{
  "norm_place": "pre",
  "qk_norm": false,
  "parallel_block": false,
  "init_std_o": 0.00659
}
Each number is 500 + 25 x the weight over its row's rms, rounded and kept within 0 to 999. Layers, rows and columns count from 0. Numbers have three digits each. The size before them is the row's rms in percent of the matrix's.

# up: layer 4 MLP up, 768x192, rms 0.263, rows 622-690, columns 96-191
# down: layer 4 MLP down (transposed), 768x192, rms 0.232, rows 622-690, columns 96-191
up622 107:508509477493497469476506481485574479525468440491510524490530513513491513448518457492511458476521495507486473503503516499466445445541531497503520515498539506490459535460502518531504494483491528513507494551451492482515482493548508500478517490497556542498482458469492512501505480487532503462
down622 125:511508507518504567499476483539466513476505548536494497483463498468470448531522542488478513510505490460492504467517490493538515521474456509493519501518477482497479484476500491478529484496531486488492505459494529492510462482455502503535477491477481487491521528534515499499451480495523488524
up623 111:539446497494513489520483477534513515531510514527507482535507437514480508488471503495476557516530474512505513508507504473496496520467482521497507497470513474492502502502516494469445510497494455513468504520455481538518494481516554470516516484472483496508436476474505476472528504514500511467
down623 095:527522560489540509516527513539521456508493534523517474535482500507516480469540498518515530523519500539533507505526517509517499501434528522524471493491503525447533517508497516510537511492494473496501510533510472515522515489480516489506535538461478496508548487450529513487477517485505483507
up624 102:510478538506515544458455484488513546510485478507517472518468496492471513496448480496460497501481491491542534529497509503498499511506468497525504471495469499491507480515476488491503545502464487491534446494455462504533466522492502503482471494526496518539491496513479574477536505501476469520
down624 101:520509437477541502535507503519505543456515503537495471484470473470525491517499499511529498512476479491481491468545474485495512504498544443511508447507516501553500513509491515498517487464498495513506542504477483533520503472465502445477501505476489530497493490501528499463457466486491515518
up625 102:495534483508504515525485481441487528519495465528490483440508495495485530508511527524505458493540501524481512485499492488490506487552471512521517495488503459482511460518477449519522465496477538524478472473528486459513479485484531520480486470533469480483508548517532514486496499503486494513
down625 100:494429531497533498518488475481486562511450501503522464502499521488501518520474502503504480491511515523438523481513489481536482475505519440479481500472468537508519539504467469467542513500523461500545451503472457478532486498489496535497510498470480550444487506487456476500520466477479507511
up626 115:474474467476515445472483487468537523501515485501472504506468495490446537496472503527475525517539497511496459553443485530517534472507510519429494439490536496480533515505511494480496507475517500539476469493488489507489495463479546489498496519506550453478507547494504500541551501514481518523
down626 095:484517514483534448483502495506501512522500512502500510490493506499481512503455521498492504540587540489461507568459496497481507462490523473455525495463517493507527508493489543489539528482527492527482496484499449486471491463462487456500532555535529491505515495548520469542517488471504478511
up627 090:469494528459512486524500496510475494497467494557473505485476502510470527499487484455510527519497525518509449504414470494535496461467489519540479502512494514534483484508460540529467511476498498483538484513539519509481541501500531502434519483463480522494465468533492536478521509484497484491
down627 090:523476458491488570459480523486521522482544513506491477525485529510497504539475525517451491508500471523502454488544523481544507511493497489505505500541487529474510476511489493529497484464522489517480481438483488486525507497451484488502547529533541515518522538493491487493490528484499463499
up628 079:497501499515514519499507476486472489491479496466531455475501502465479500528535446475523471494510475457506556507489519519472486497447520517476480513532525480480472500473494512512496475499496516525470470524479534488507551492533527490498529471464533474505488483548498442518542507418487482513
down628 096:518456515507500525499497513480478514486494473463464502511504516500485482486476475496554492472524477494517512496484498496485541507453494492511494510519505472497517544541542484515485511494496482522510477455464481469471509484483471481492535467492488514502501526495492571503551465517515493519
up629 096:501525498485454488513524507503446492513496508480435525498497548489504527525489507482507465450521548501474539492495498477490492507507484509495519490493459470462450518497474514512527461532523482427470487479469491493484497515505530464474532510475500502538485512473548460513486488504498544524
down629 108:466515512478475463493472501500525543476488493524466503493467511525487498512513486494513513443521504489495487508484498480470541486581513534484529450453518472502516523508488512484529488490493526517466507484527530470485522508479481449518455485485479452502538486507473501527524532484493511514
up630 100:504477530461518523507502519525469524512446491505504507491498510476511474551486463535480506467481527440455521474454544520499484546546494525504469529475547469474522484529496471514488506506469525505485510514505470507492473493460517489497491487490465473475515479475512433548491476513533493483
down630 100:475485514521523477502522544506494469484516472479508477470512481510528506517538492480448489492501535497472453471537473518491501522491513482491518472525488514506477510513500532526432498520443498481469509521514503484462512541500478476518498492512534480550488582499475469475524534479496524477
up631 102:511465485504487520521457523476518489441476491489484484494462441490507495507490493479487531498493490509471500489484477460538490495514477530504530494501537483530490529453491529532526500505501547506482461510479473518505485486492494465430491530521519488531540535477470534474476530542491505556
down631 108:540447516482486498494507491488507490467574528458458501508491441474489523455494481511505503491469519523496506470488479505510489480484539542522522467506512465549508521504535527511529502502512509474512487559482530515483529472535527467472516509465498515504533449536483514515468543505484497519
up632 088:478529480477494494492514491514564465481459487512495520558502503485526526465481522528497482470471515456507517506483468519460494471466494520456488514487478506537500465497532515500516501504476541465491503452474482516568541493496504477496503472525522555496474489524567497553490490502519468517
down632 107:510496461526480492552498497518486452520536522504480508505472485487495523521481483495495478529524525509530517471488537540493540484543494521501487553483523516507524504509467527492478522494489463502523460507468537447509496524481469514492483498531422453495487482473514537483479477532524489495
up633 103:481491517507469502583546472514502522534510529487507501520502454481521487478531526486463484495486550488491507502505554508487503478480495562495466505514480510507487528506512493465498489489490492506486528490496522475483507477501500479486502499491507546468536472500493503521457500556523530515
down633 106:475503515495516526538522487482526571532496517501437501496517521495478525491503521462476504509484511514479505470471502530475476531482490549508507488513477462488483483506470536497506478541475458490523535507533464433470490506502522492509522506439511488504534490495481518474453533517524515541
up634 105:483490494547519507484517516483521557517448485454482524553498529485480517481480496502536527509498531525521523529472482523460484494503467511507459490521501480506480478525512491537501504513480491495540548520521526495458516450552472532496486484484509512516494459486485497502465529535517455513
down634 098:537477463503503510502518466503506472472483491482532480501456474511502500517526543446491483475497517483490503486498523505473512478520473528460538499501483511484487527503484484528518470522562500461538426503493493507482546523459512515535484492504497490449516529480553504481537483454473513487
up635 096:518482486484498487525521527460550500490448497452474487498499499495544541479514485512489461479485514515479520506490495490469516502554475540517500488491490511511538555475495444453492460508497461490499518486515500515531495516497517551509498509542500504514480563468527513501506507508515512494
down635 105:490516497515547551505492545535472500509482459505467527478514541483517516498487502532482473444486510477463496498520508491481447538500510540518532503461523511521510520504517494476471516510494536502498527493476482508523471492515524497464525480465534569502488456534526497494525446515491535512
up636 101:505476475470525488469518478508502450462499474517450473524533495493493548517504495510529516513497493523488531502481479473495487499534491482486529457526486489561483510475500505504481484486503439498479467501454516463518486502506485493504481489473506504488492552492515504554553521495512540522
down636 096:517496491467479518467517515508516465464464489540506482515502475480502585532509507535510475484530526515497511499486496453469496425499470477518493455521462472566476538495472503518511480464506529476542501497515503495472517492518525480502542498480525492477500529542475544562496450534485506485
up637 107:510503496486494512527493469479490532501445470465509501480488475488477522521499504523431492509486506511510535429502468502494493547549477537503521481549481460534521484507445503525505479493483493497485515525472510517527507500499491485499500493520497522468525453511504482516524483508473530534
down637 103:505488504452468466492520491493500505499504489462513513472461451488515511525538492487484502512479481512511519512534483475484526527549527470465486472510513519484548487498452523520527503500525475528521559505491492504492489473482475463560529465527484481476485436524520495497536555502543545513
up638 100:465431480522519514430478503482517489488517508491508513518482499482503500472510510543499551496499501494497452498540509480500521525479514481503457524442501451506495484505470526496488488547498497496510489534509486549471522487462486516472504448521496521505494523495524517539512557484482457500
down638 097:470483475495502474522507534470507501556488508548491503478486527492510520490526467516509528453502505492501522503490466537455477484497505477520493452508510548491471494532520508515475525466515497530485468468489487483538483462507538449524521503466458520493496459531525549479477494460504490533
up639 104:460503479504494500492505524516449479521524531505494504510495475482510516509486454547489447458488507504477489454554495540520493503484482495485529482495496498471498476505454513496483475477511537511502502528488475460530495480494511521481489533569493469459505498447495515487540474523493491530
down639 110:475484545490512440506479537503535512533506462514511482510512487518472486529516505498489481514441488529474492547486534514508432517429451439495525529511490508504543505510487478483500490485492480516514524500521527520530488473512500498533476518494524518446457469547508518549521530519454525504
up640 098:479492525483474497480539534510488513491530501550495506517533518507534489489463487526487512518452491524508514507493544507541506533477514502507491526520494457488506518525482496473496542503486497483518507485526494463523539502495486548528542500528464517491511529515495477504494439492484508440
down640 088:544516518493536484496502497518493469498525522506483516508485458481467484508500527519467469499487498522474422499504461452530514518526512475515514502512515497494499491517516514467467491496539472515439515481462500539516468516522463444481475523472544534518517496508511535467488526530477471498
up641 088:522500494518562495495524461517485521494488456524493485505525468517515487488486503499477476471438526522534529491487488488490507536480485535520518525483512448515473498480499522550499542525480488557501440505489522460544476498525480531538457529481512475543510465510516488496494486503524495506
down641 102:476549489434483502491499488490496528521467532491488488486500509506490486509510471490501528496536452481455526534482516526510514477493489474505497497460466490493489519523492501481481510526500519516522497469526470424508485544472508528506492488500521492485514541526474556521435465456512467482
up642 097:514470536476489550521524482520469513505505551543534464510527513495486563479523514473489503499484487511464513506479494556547518517518493467527509513472456487508495533481477506524512504471518474480529511464471556476514496470511523488462490489500519534477518520485476456479490502539486504500
down642 089:478517491487546481540460526444488543502554526520512499504473490484513471512481502474503484486498483508543484575517544495512452534487494479483447506518478513504511490506473488475514507474497518512458489516455518488502512549505534462503479480484458520518489449476503536465502481536513510495
up643 091:538489498442506525511519520489481490515496494498550492487486519490457491523514504526493518502504504482525506500522481538481514494489535549490520419506526492500456506521578517502463492532481508503460493472474466555561513503484509517498532526493509548484468497515493522562509523479520484486
down643 096:514472519511498480544462536482487513482491502494456477498474510555533505512463499476505472482487479462511492518472504502547522502500477560537502528537512515499505512518490471472521532515467490542548533507526511445474522543486512527513479521524488472537543552491494513444509455498457517476
up644 100:506504498449547491493523555492519514510502498501491492538536511509443505519518511495515503479504538489479520521497484493484471515556531500515464490490514479516473460445473529497436512506492482512484526524492454467554473506531509502488499508523540499477504468515523502503569515500524504400
down644 091:496523512489502488545470510484511480517494520498511499502531466494491459490500522478517432506512465526515485506523511489472492443483499529517462453478490491497485486539528502523453528464502473497469550498493489506500491445486511458479496464502508509527496532550479456444498519513492503487
up645 093:487489451479515529506550526484477510500484470493475507520548520538507489483465520494522480504529518507468525483489471472516462525531521467475527507481539486494483503526493489488486486491493538494492524513511459490476489539517484478477473444483465513516461511538502506469454506511487529523
down645 088:477500485501496512536538472456488512491485492429492495506530514489541469470493478523548488504494527533511513545488519553499483501529540522511492520577464502466504499496470543459495517476562491499481510491479521502502527533498489490509507504507501455499512512516496505486497481495502505523
up646 092:456496471481480512523490475498496529519483491504551479536453534533582547485519518508514512515481509482533500515508485495516511451527552521505505490490544519510518501512479487493488508498448486546486491491466498529510540493460524517496483507519512572481548500502518515514466498477532434509
down646 086:517468470516486438461488484507546459530489504474500496475537472529521529494477507511459514486483533526497511508533483508483494508479496486492444470507482523503524491509506550492441471487515509525478492503527486500504533525523522495485540454517525489497482471507521513470493488549429524505
up647 100:542488507504509498500514473490489476468462501521517515502480528490473496522438504472499493505461514497480540527493517499465466547533503489490484484498515534446488515522449511501531483500496465515515471512460557504530531500505527536447492515477491542483488506526484515409521446477490491492
down647 098:516477534508484515549506481511503473506486542556514527491536500520457464531513452487535486480465528533488482550538474519492508520509556499496481530546511539521504483497504538505504516475505495492532487515529530471510490504502483508461488475536521498481540481515493489502510486485532491489
up648 090:545480519508493512512484443529526523484496502542508463466524530528514464501487546533505519514516522505471476480513480503496470531486504507488510535488536520499554474530484477482443532497503536498527477484509526495517496473462469508496493466500473499495449463495535497535534497515517494504
down648 092:495515482536504493463531517526497473521489487462468501518471511495508483495484497489479487509485526478493483540506529460484433538499455494507481475492528478470514466503558531526483497519516492453449467500505535516475513480510530494502525472499520522505495539539445494475473458494498518484
up649 099:537503504521505509525479545506492530486504515488486513539504471595520533479507543501508503466474508517524475493463493547468553526475483470470491490462504482489493477498553466529513516502492494515477466467460513480501486502491507505493485494515506496484486515494513469514512461516501533518
down649 099:553493478514477549448522541495471514486487477474527544490480497466490490479497508496450480466539476492495467485490459504499526491499506520497477531503506558517505488475535525480485475500511474511499554492482507476496516522491487491457503484486490515521521498433498515471478534501509460519
up650 094:506518486498467499511506492503489508464456445504492521487524479500566515530537491521511468466476562510467492495549499529482488520487497491522539482492486507512511545483487506502467483514523496507544515479510507479499498488504493494520512497497464518554492505546475482509511497497519507531
down650 111:482462538493521511467485510478489528492489532464512537456472497468488478506498457445480509471496478470516488514456493510489515501518476476493513511509535437492492485484555507491532516536478511477497512502522461505478469518502535447501529536517520481512529464482505479487505519502528460476
up651 092:518526493485519488513505533479511503510501521472528503538526498514476513475465514515495555561510545475480473474479533527502485525512524485461483512513451486479482510493497492513502490531504510493478531466484467516521432497451509505506504566436547520476450519507522471497503475475512537444
down651 094:533498499472498503483504489515493517505518535483497525526505526546505477496552432488471487484534497516499485514474488427502500519527498498509489528502471493471488513510508525434494497517485463513539491539491489533511472470521511487551468487472477477490493509500497475493499505531507472478
up652 093:492496537449428515524465517504463556503457499523529498459518448510477520521493442482503508464493480477509522492486529523546505480493472507478494496484470458513473512516462496484506505507502507477547480473499518544494504480490511526453552490525498478465525494496532479516508532495485486468
down652 094:474512491538524508484503519502467480504493515530487530511466504443478513473534518489515497528533476471490473560478453493481519514485501512456504492510516544485538488527507487517521503492501517481453513497518559488517500511499462486503448527483517461474472531473469448475461515481535462492
up653 087:458462506451484530507527560502522567530507469542472501512518505504525544525471515464504496515531506507501541494529451492481518555474458501495516506505534520500518527462514491504482515484540466501457516564473466518527494489454501483520493471521490487497504524482467501490450482551505512488
down653 090:456515475488484509509457514522514536514518490547448506496511463515525503522508482475504540509474468530470435518513494531526456501466478493526467493493445489485483510505526492505504510499564495496505493487506461487468545531514472483508495512500528504484513570508498518470511515502481530484
up654 095:496475447532459555510528515520522507511515511499508500509492475437532500501481515416545526505493516535439488505507551501507500454482494503526493508509505514511486515476444497514463498496550572464465484502497513504493467494510528489478496496487475514509519494527493492496499488520520539482
down654 093:491491510445501520482493494532501471497479449465511497550506490474489460483532499475509505487520528519514497490476506441471490457526497494491523497504510459485487465536514563515421454480523489513495522498501498523489530536492536489507532510468496504467540489496487523529486508529518535514
up655 117:496471484497497503475485534462494546490551443501508546506517479457506530506512511521527489494513468521509516512504501481555515500493466486493527513499477484517533523523530523493542516545485497508501495509535488500492536504512440511517492495503510523537499533526477445494520451472491473512
down655 130:516473515498485521490510534533496520503521504480498532525495496486497506551484488543528520538483490543490506518483462484522495515523440564488482511458480493496502520520556493488479478506510484533482519534505499476473464505527495467494498495526484484536535498504491534503511479447520476541
up656 095:525526510515514480459490501470483532501503503455547498515507484470541462504502460508509510472477487518448469507460481495533556511492483511537507501503494541500553456473506459494469477480453490469547504528492492502489496469513495513487516480470547473476472514493494487516536522517507497488
down656 096:483502494469451505489485464484490502507480462533458479528481524544521497495486513492516531544513521467500487506570470489499452547504451493517494486501471460469505501476455532537499471485488532481474501460462492492529483534453489484486463517517523450474516480549521475435527477506499493509
up657 099:496547537504529520536492503440469503525486479507484520479500472556493532479505491505509467524536513494475539494493465585488501476446443525539491498492466529492484505512489518508473512506516446480468464511521513473510442519478459530472527523506487525496481522496470489532522529500538500510
down657 111:507511485492487522552474490538416455493556490497530524462486449533504493501492516487515468492492513493520513506521519520528487525471478525511494478535497501469492493500530526519496500484492526502464542484511517456493495515511494463507468517471530500539499518478530477520512480533472475524
up658 110:496487513515528482525498516462496523476535533513509477521528473492484532512477538511500522542526485524492527543473475520506503520470522514509469521476496489473532494505492540520479464485532501477481477492501526485469471498485558501483557529523549482482525488533507479528487526466500467507
down658 107:501505538497457491498494521508519477483502453448493550470541500532505535547531469527456502503487537473515508474538510488519563509520470574482478519478468517512500492482488503513481473533473483500555535509502468517550526464473519498505491540519487502536468511485448488529486504486526469507
up659 103:491512504496475510515519504483489472454543533544490466570520514542517518500457463467520495491510544450518509457505497505481510515503473477451551512511476468452526482507477500525537477507480492479510440473532502486455504468497544485508482494506488493487515539489480520515517513500479528499
down659 108:492492501486501490479526523540488451478524502504535527464512491509483522526501515435474505513465514511481494504529487490547510513515506440518523507492544491452479477488473554512483455515535483525487504472510507539527499482486479528531515504514510545506542468481492520487474486554496535499
up660 111:554505478526484499504494546466471501491518510430459492505504496465449501492493493486509513477519507486494500520497463485488480501515510461546544500496476516545462526530456508544491516544509478507517470499503487444494525518539529486463460508542499459473508468474501490473450485474470502494
down660 110:465492568520476511539464508526513457488516534501501504497467476503509548462530497537470431553542498553503493478499505486485504505474494506476471530520518477484553495496481543495510526493482525498509531501490539497479497509506461507497491494456520509500483535530485525477495487486491517471
up661 087:553511497496472589535511483473500492497501540518507515519495503454513495539485481527458562514506500524455498530478495480521481499482511522489516517514487472507486480525489491478536502483507502501480488476446496500506509510494513506478534509483507523519473483535502513523497472454524547425
down661 109:519527466508516491491497542496519473484522515537520549511455470520482515507530530504483483494491512502479509453493451485504490501439498489474490533530524497477548478483488497521523504515490534469475449515510503507515479494510485506488496534503494496528466483481462473539513529498497509524
up662 087:520534452485452504484486497534514449501520521477494481489533474475521513526496515579511471470463492543482522507517495504496547475483525553449508512515493507457495500484502454546491496484488507484499525503465459512502496497452516528495523511464498568518493555491527499462531503477476499547
down662 090:515478483521537518502519494493503539451455486534506550524488527530513465489475496531453488548496499472524538493490533523504459489467523484519472509489488468545483501491480521498523460486535477519493483507537538497526500548525485521547479498521521474481511497525495519496485513483552482498
up663 104:508496484463488465514466491476490545463499538489490541497518523485469501483533498546526543503446491432503464491485503485470473494471468475450492493481455472482511524489557484510481495504489454501512527494488424483496502500508526451498465500518534488496460542473479537518527508459509505479
down663 107:482506513511574493479540503488484506484495541455497501461542505459529489513519480525564506499484514521538456490529502440497490500480496509466506494507489491478529515541511553520473530479490511464544487490536466511508494509483482495498477496493499436528462487513485511498508513472508502480
up664 085:493512467474505503514496526534512488528448500490476491510477530487517514453479431554458511467508533526490532522491458512502503483511517485496485486519497508490528473440536556428501479505506536525475500503550478462529497475467495536484510472511510468509524517528502514507530504492455450469
down664 100:540493500528473495465511472487507515491525514471507444499513505491479508547486534492515478523511509507497491440471458471462512529464480544475512496539504488482503518497518459520505535511489502502501519485519518507523488496525484469535515452478490528510503487496481495534516506520521515545
up665 097:462474493483473508504519510475475497467496455503533551480494515508481418443544494501466515517523507488502542464477537513471502508550496499483457496521526454478488516499480562475504493491482516544472493455495494498517569473487502500481489508505502517525500499431468496495507505528529567492
down665 092:510491525497506491515486519510486528458491514493495493524503543486510524515499508478435479536517534498492448479475484526534493516499499515534486478513501494521519532486451522508511480497539488488515514460510478484497487490488504467470519494478428520487517477577503485499475470478552554542
up666 104:509503538525535530494504500483484506458507490527469517557507491514516501520497486486520523473526496519522552515496493498538504501508472506546507485499523431492503515506495506489508485510468504475465530454549517443460464523508517451516500532525551495551497564459522508468526499485529485491
down666 109:477477487538502498509470463520482504516486498488495512484430471496481493486519509531510513509503499520482491487526443472535523482514496462518545504546537464504495471455522520504513491451484534521499552508470494465492472517511478496537534464501507531518476460477557466482460428452532510489
up667 108:463484497540476483537495563495502516512519529497526495509485514478503496484515492480496470484497512512501536500498484487512486507523519457515499526513471510522510483530515500513531473481461497491511512481533506544544449463508461498500521536523499512538521493494505491532502529478492480473
down667 086:522533488494553532496523474516477491465523478495483492508521462502496471492529517502506512544549443476558508524542514503496527520480447514507500443513518512517469501493494517508510504500528487487492494499539495492481481531459487493517485483482525473472485539538486501496475474500502501500
up668 103:541469467538471472432529504489466459497487483511517508498470540509508512488524493521485488522508474498491512479514488490494493489522488480463497537527499561503499473540539495468513520550522523476513514506460512559488469524505491495470476471535504506511486469512531518464530488492467489495
down668 089:494497489508505481529533481494487553528493447487529484489518486526517514489477525511514480497490562449497511457512509497476525503529478449484512448501495412477493514520489516496466433468459508483489524466521475518460495447496497478487496478478494516471530535527498532514457493514491517510
up669 098:487501492536507547503459492472509509468505501521474503522480512516487506527480521470526470488486452514497506531474536511542480463468462522481498533476461478532527504512566470486457488508514509462502427514505509507509526494517471495503447525498502496513488505522502476514490528469503501458
down669 102:540543518528467515500477510488503498565514489537478470502478507543507505538473532535490515509506506489490494495497545513473525491465480496480502522502510462465499474530489519500494491472468579484521466527486467493519513475485489535528475487501447436488540495506482550496486510502471511459
up670 099:492534481517494518480477506490507507477494488495487549513550568459492517494494495484490502502509500455476488518497499484525468496475505511470479545487492523496526475514510499506491511534499499472513491491477491500485470532490449465496514475504503495540513518490487563568546486543523503466
down670 108:536520518513496480507505517476477484526502468534531477482507519503443468470559499476509494494527432492451496473512490528488503481496449495533487488509485491464525501497508475510490515504506502549493482465501446498515547479518490512475555533485494506512499559498528519536493518477503465514
up671 095:509515474494464498500489497514510545513494477493505471487533540462462515510501542503541536493485505480498472519463490525491500491485466525475550507508507507457505510476460545463499485524527478496422493477428499467450485522503480452525542535489532500482485496503517556513498510522507514526
down671 104:513518485554499481524495509482511564552495499509464478525519505483530520519504513505505544536502515533463512481479431480483500473508506481506482461526475531469478500504480483494464479511529487511542514473466512466492514536486498565524522499487528500495516573453505524504473564492465502538
up672 128:530523532494528514460503489488501523452463534504507488567512496480489523507514499548548498561541502515512473482480538485517467518499488556473476480489526495478507439508516491478523490530495467503522533517467504523486531472466471501527479530454474512474453516524452528512508476498472474498
down672 115:538480544483481484508513465526469507497537506537498528531471488454509487487502523497534469547530493484497466453491488500537513483529458588504518515545513504490493464468531512498493503526499490520505511479470506511508513500523513493524529523504553484459491532506487524501459461511497481538
up673 098:467496499504456478511473479488520526518450504470521521524523468511504492513473447497537544497483542500455467465516536474497484501499505515484482455486521509521468485510489488472537514519489547457469521550452503464486509467475450551546493503508499494474481515530513526546494483508455505484
down673 102:500478514516464531544445505496501473503525493462552541486495460481516473509472483495526484476465521528497487452523509493477517515537504517499486451472493513502483506515494515484502536441499496497522485560481441500472492451472439523549520489526476498491523521536512470525484495522463489528
up674 093:511486502506487479504462505489495505495495547526443483517513472513474501479464479523487499514527479465547475509501500532481495489515546485533507472493464526514503497529557520487461504552501498550506476523460507492517529513506465544518516453476470501508520461477528481465522479533439502523
down674 101:516482512508494455542518520490519519491520484448508483511475528479483475492488493474506512512468471486503430511447493476473449471537487475466483531515504458474512539472516474487481532546497540508451517483458473497471494497468477472502516532463503527496454510561453483479489538469503472463
up675 093:508483495467502481516521489455521510507448490506474470498484510501519511532552535543495497501483495481499491520553483506531499511476510507521508498466486504534506511481515513531485466489477474516522491494502590488546476534501465564483519523533491522474509497523468538527532450479524489451
down675 097:560456513518503512505489491493474513490513480469505444491489483530526497511481513528544495500549519471526507556491514563463486507498478511536505541538469505483521496494497542505505505479518550501503530536537471541482470526525503521524528477497483517484520487496545507507535491507473534541
up676 104:502473525527468497494563505510536509497513468498512532514520541495476469501531475483474477459509529482525471492494509509491493518514509482469487503537519501516539440533470524480485488494520503527478505526520492561462490493521521488514499488506484515528432559429477474563540504490513486455
down676 098:422495526487499478489501524474499547502477517499493489527485533502532510517498525517558464477462487504488508492539523476483524480539516510525518486530486523507558505535467504468503497543491453476503443506530484502500521448510543523462523494491504488474500486537520534532462497504465481527
up677 090:525473470494481491479510511505541517523476492480468490510504517547462513465429464522501524506512479454546502459497510522512456472519486518471518478518467498527473499482503464535465528488493492504501475488469508486507450526514470490515529465478522526504491509506523489496535494469509487486
down677 087:513524485478524525487526485498496483535478479481464501482530506491536484496562507464500482486453424519485501537492496508439521506491523478511499504448521492489518491527509535491478537532542468522485535523513489521510536517516475524519473493502512516523502474457478509487537449527495493511
up678 085:482519532474474488492536500474563539501489512475499533514478498519552539471496497491509492489498557461465489474528516518447520449523514474522487490533481471527539496504492518511501526501484486500527505465485457495503475499506487509498440495535487548497521470517511536510533471504491527466
down678 085:472419513476484507487465508501509474499535508474461497508495523501475479496504541475520495545467491541545494536508479518459501532499499495496516493557501558495514498510500467519448472506495512492488470479459524473546520539496473499518562508493524485518466493471502469502518479487514513527
up679 098:481500494512520463484503478446514514471514459494510469499481487495477486496496500477532491542560501493478446513486507503489494479546522497522469488498469499454482527545540501521492496522531528500480463555486488516515577502563526513545476525477481465500485508533521485508540520461512535469
down679 096:490471507473509508475516557511509455513450463518490464494532471521510458478516476536465513463491514489501463518525481515518541478487510492504480501506519483498467526503477476495513495443472462499439545479535488443527446469467491489556492505512495490508494473495493497487474524527483473521
up680 084:508523508486489536486504515503486512478489454476499516507533520489485498464526511464496504482516486483497519502501488497479475518498511564474442537502486452485523537486448469487468436459519510521495512508547512494507489491434472504463508544516484509469471474488461526552503506469474485491
down680 092:481511475552504523560509518498490524433465528489487512525498512479566439508484518524499503516553469500525473511515525481486483509530514500488488512470506484497517527507545480487491481537514487477463442476520521504472535480461447470493507512537485481511481518528498465485527505494518503491
up681 099:505510493473461502501498487497518491488466468462476534502492543520514510435512482498493502518530577449510482489512508533498505527464495473516465532550519469499447470477479499510521508523508521485500480511463492448517541492569509520522510497504508511450530457520489502454525512449494476501
down681 108:503511462465507462509503524526537518490509507466487526465461488534463493512517490508525490492523473530485498464524473484527528450473501491461507528466494529516500539523482500516483508489505508486500489488477461527494452473506471467500493525532491511497413466479471472501474490501508533467
up682 091:463503455474530552500458495498479472498490529495442478523491504497529478519486494477551474464501464492508470511484494499530542504509514500528498529523491496488554421473475546506503520495509504528481517488487494498470544529498502481495462450490502472499469471495570529503532484473514512498
down682 085:541505550532466461505520478505524498527521473472572525491504514508533513461507477505467491538499546542469539528497517509482443472470499508481523490506545488491470515548518495474482531490519507484552472516509467495494486489541494512500534520523497500490534523502457502469475516525516499508
up683 098:499504506462509499499463540508533477507530452520522514534538491564488485441504545493494496504517515541479479476465512504482506513492471505498498505479501495482516468509491494536498493524513482509502519494503460516489501547510526488500500521519469509522486505520490521475517535482471488517
down683 104:485482522491495451553469487452506521530505497482479495520479494488480495513447507521476507535481496489569487499510476477480525521458478509548523478507502518524497487524475531516510503485529501516533492508480459524498527442448485524491505526496522526529504475493532497470494497484494544520
up684 110:534525482540524485481511490507478485538484508550493551559556500487471490498487501536536493513512506497488510460450481521522512494484450481490528541491520494506477492529496454462474505496481487491499559501491495518526515508482472460496466478531461509484512517554511474516540498473499503539
down684 097:442470504451484539502508497525474471485472485487521434507497520507531464487545548498506497529478517499526459533501476497506560495475547501525483526477493486462472512488498522484523500494549479463516453499477495543500519448486479509491504527466510558508515529479512487489505525483477513509
up685 103:476496510514475483496513496489531469477460552489509543492507464518456499504484533535510496530495484516522503462477510473493492442507511493500496502488507463538509479527511484503514486449483467501566487529472534505477498485472455533539554472469514504510478475500499458522470485493495445452
down685 099:473476509531510493509523448502472529505511514498529490488512530479532435527512479505492490475471487520500501508516486483505472505530458518464498501552474524525521506516511478447471489491488499514514521494519482489511549545535500500480473503528528514464494520566519504469498466500463520517
up686 118:468553511488449518531509474501501522492457509519520503501474492482475533491523513505485468470502456468481482451459517517500500530485485488507533509482534544491525478518522524509454504518499515508525494506479472491498518492509508500471522505488456470489486492467442507521530499537476475508
down686 106:477543524491492490510528507501516537489490523496508539462494498514537483469512455530501498463451502488471487462478482524458492489498482536517513471503490457553492499533546480534516467513508534487487514507482517465470474467468502516491529495459535509488525517526511510485533490505549533536
up687 090:521510489472514515492517470505495491498512510474475506518492494494481504490461490512490480496525572488484466487530489492514490459529475494502530559469520485462469490496516496533525481475512510534463491461495479495465483511468483524488500531482532503508475495527534481498476534531528511514
down687 093:471502515538546501485489485538505490516524489494521494488540498527473514497489485505449529496513483538517483516507529529519477550512489547487453472496501546495517543491511470507522463481536455507490482465508513516544499452462473503558518473479469507444500516447508481535536514463482505555
up688 088:494494512503451519574494507512503520518481484512466484458505499496488552455507501553495479490523499524475545529540490496491513511476481492533499500472449503545463486469544500509538499497544491532502477511537502478497555426473500505492501487514526499508515467535511523545485507492505490527
down688 098:516506513470527474506507500457505504484537498503458484490514550457481439522521522471521486454497452504491470480520515534515467497499519529521531526498587515485514489548494505498509532512502518534523479503490492506554497463472449508516557515507463499469501560500485483515481500533483524538
up689 094:523480505437500477545504520534525543506504492484521473499513515498474487512462487537439485497477474441527547501515506551474482481509503505496504540475505525504472490495502510500470484512517447496515469509469454490522493494523501516469545493472469505506480506504524506529541536518505487503
down689 095:486503482506485522481501498497524480503482521506491505522514464509455545521514484505507532518533479521483513476531482500412505472499504528539485491539509522546475499470514496469498479489521514542478513494516484502514472521458476486497526480480488521468471486443496518490519528462516494496
up690 097:503513460516517518483511446498491499524501475478520533498477476473501511543528534533486527546516476496470513472485514493445544524491499504521502484515546473484526480476509514475533501467489515525436522495518512514496529514488479516514523455463457523495483506484473532496497477452531530472
down690 085:476485513514508523490508559495483521498477474537452481499517533511522503509467468462506448481460541513515474522510508506525502464487479509513492474534465508521521516500501528504468485502469470512493504508519502506491477487490507474506443457531510460533519504509526491458504529543484469484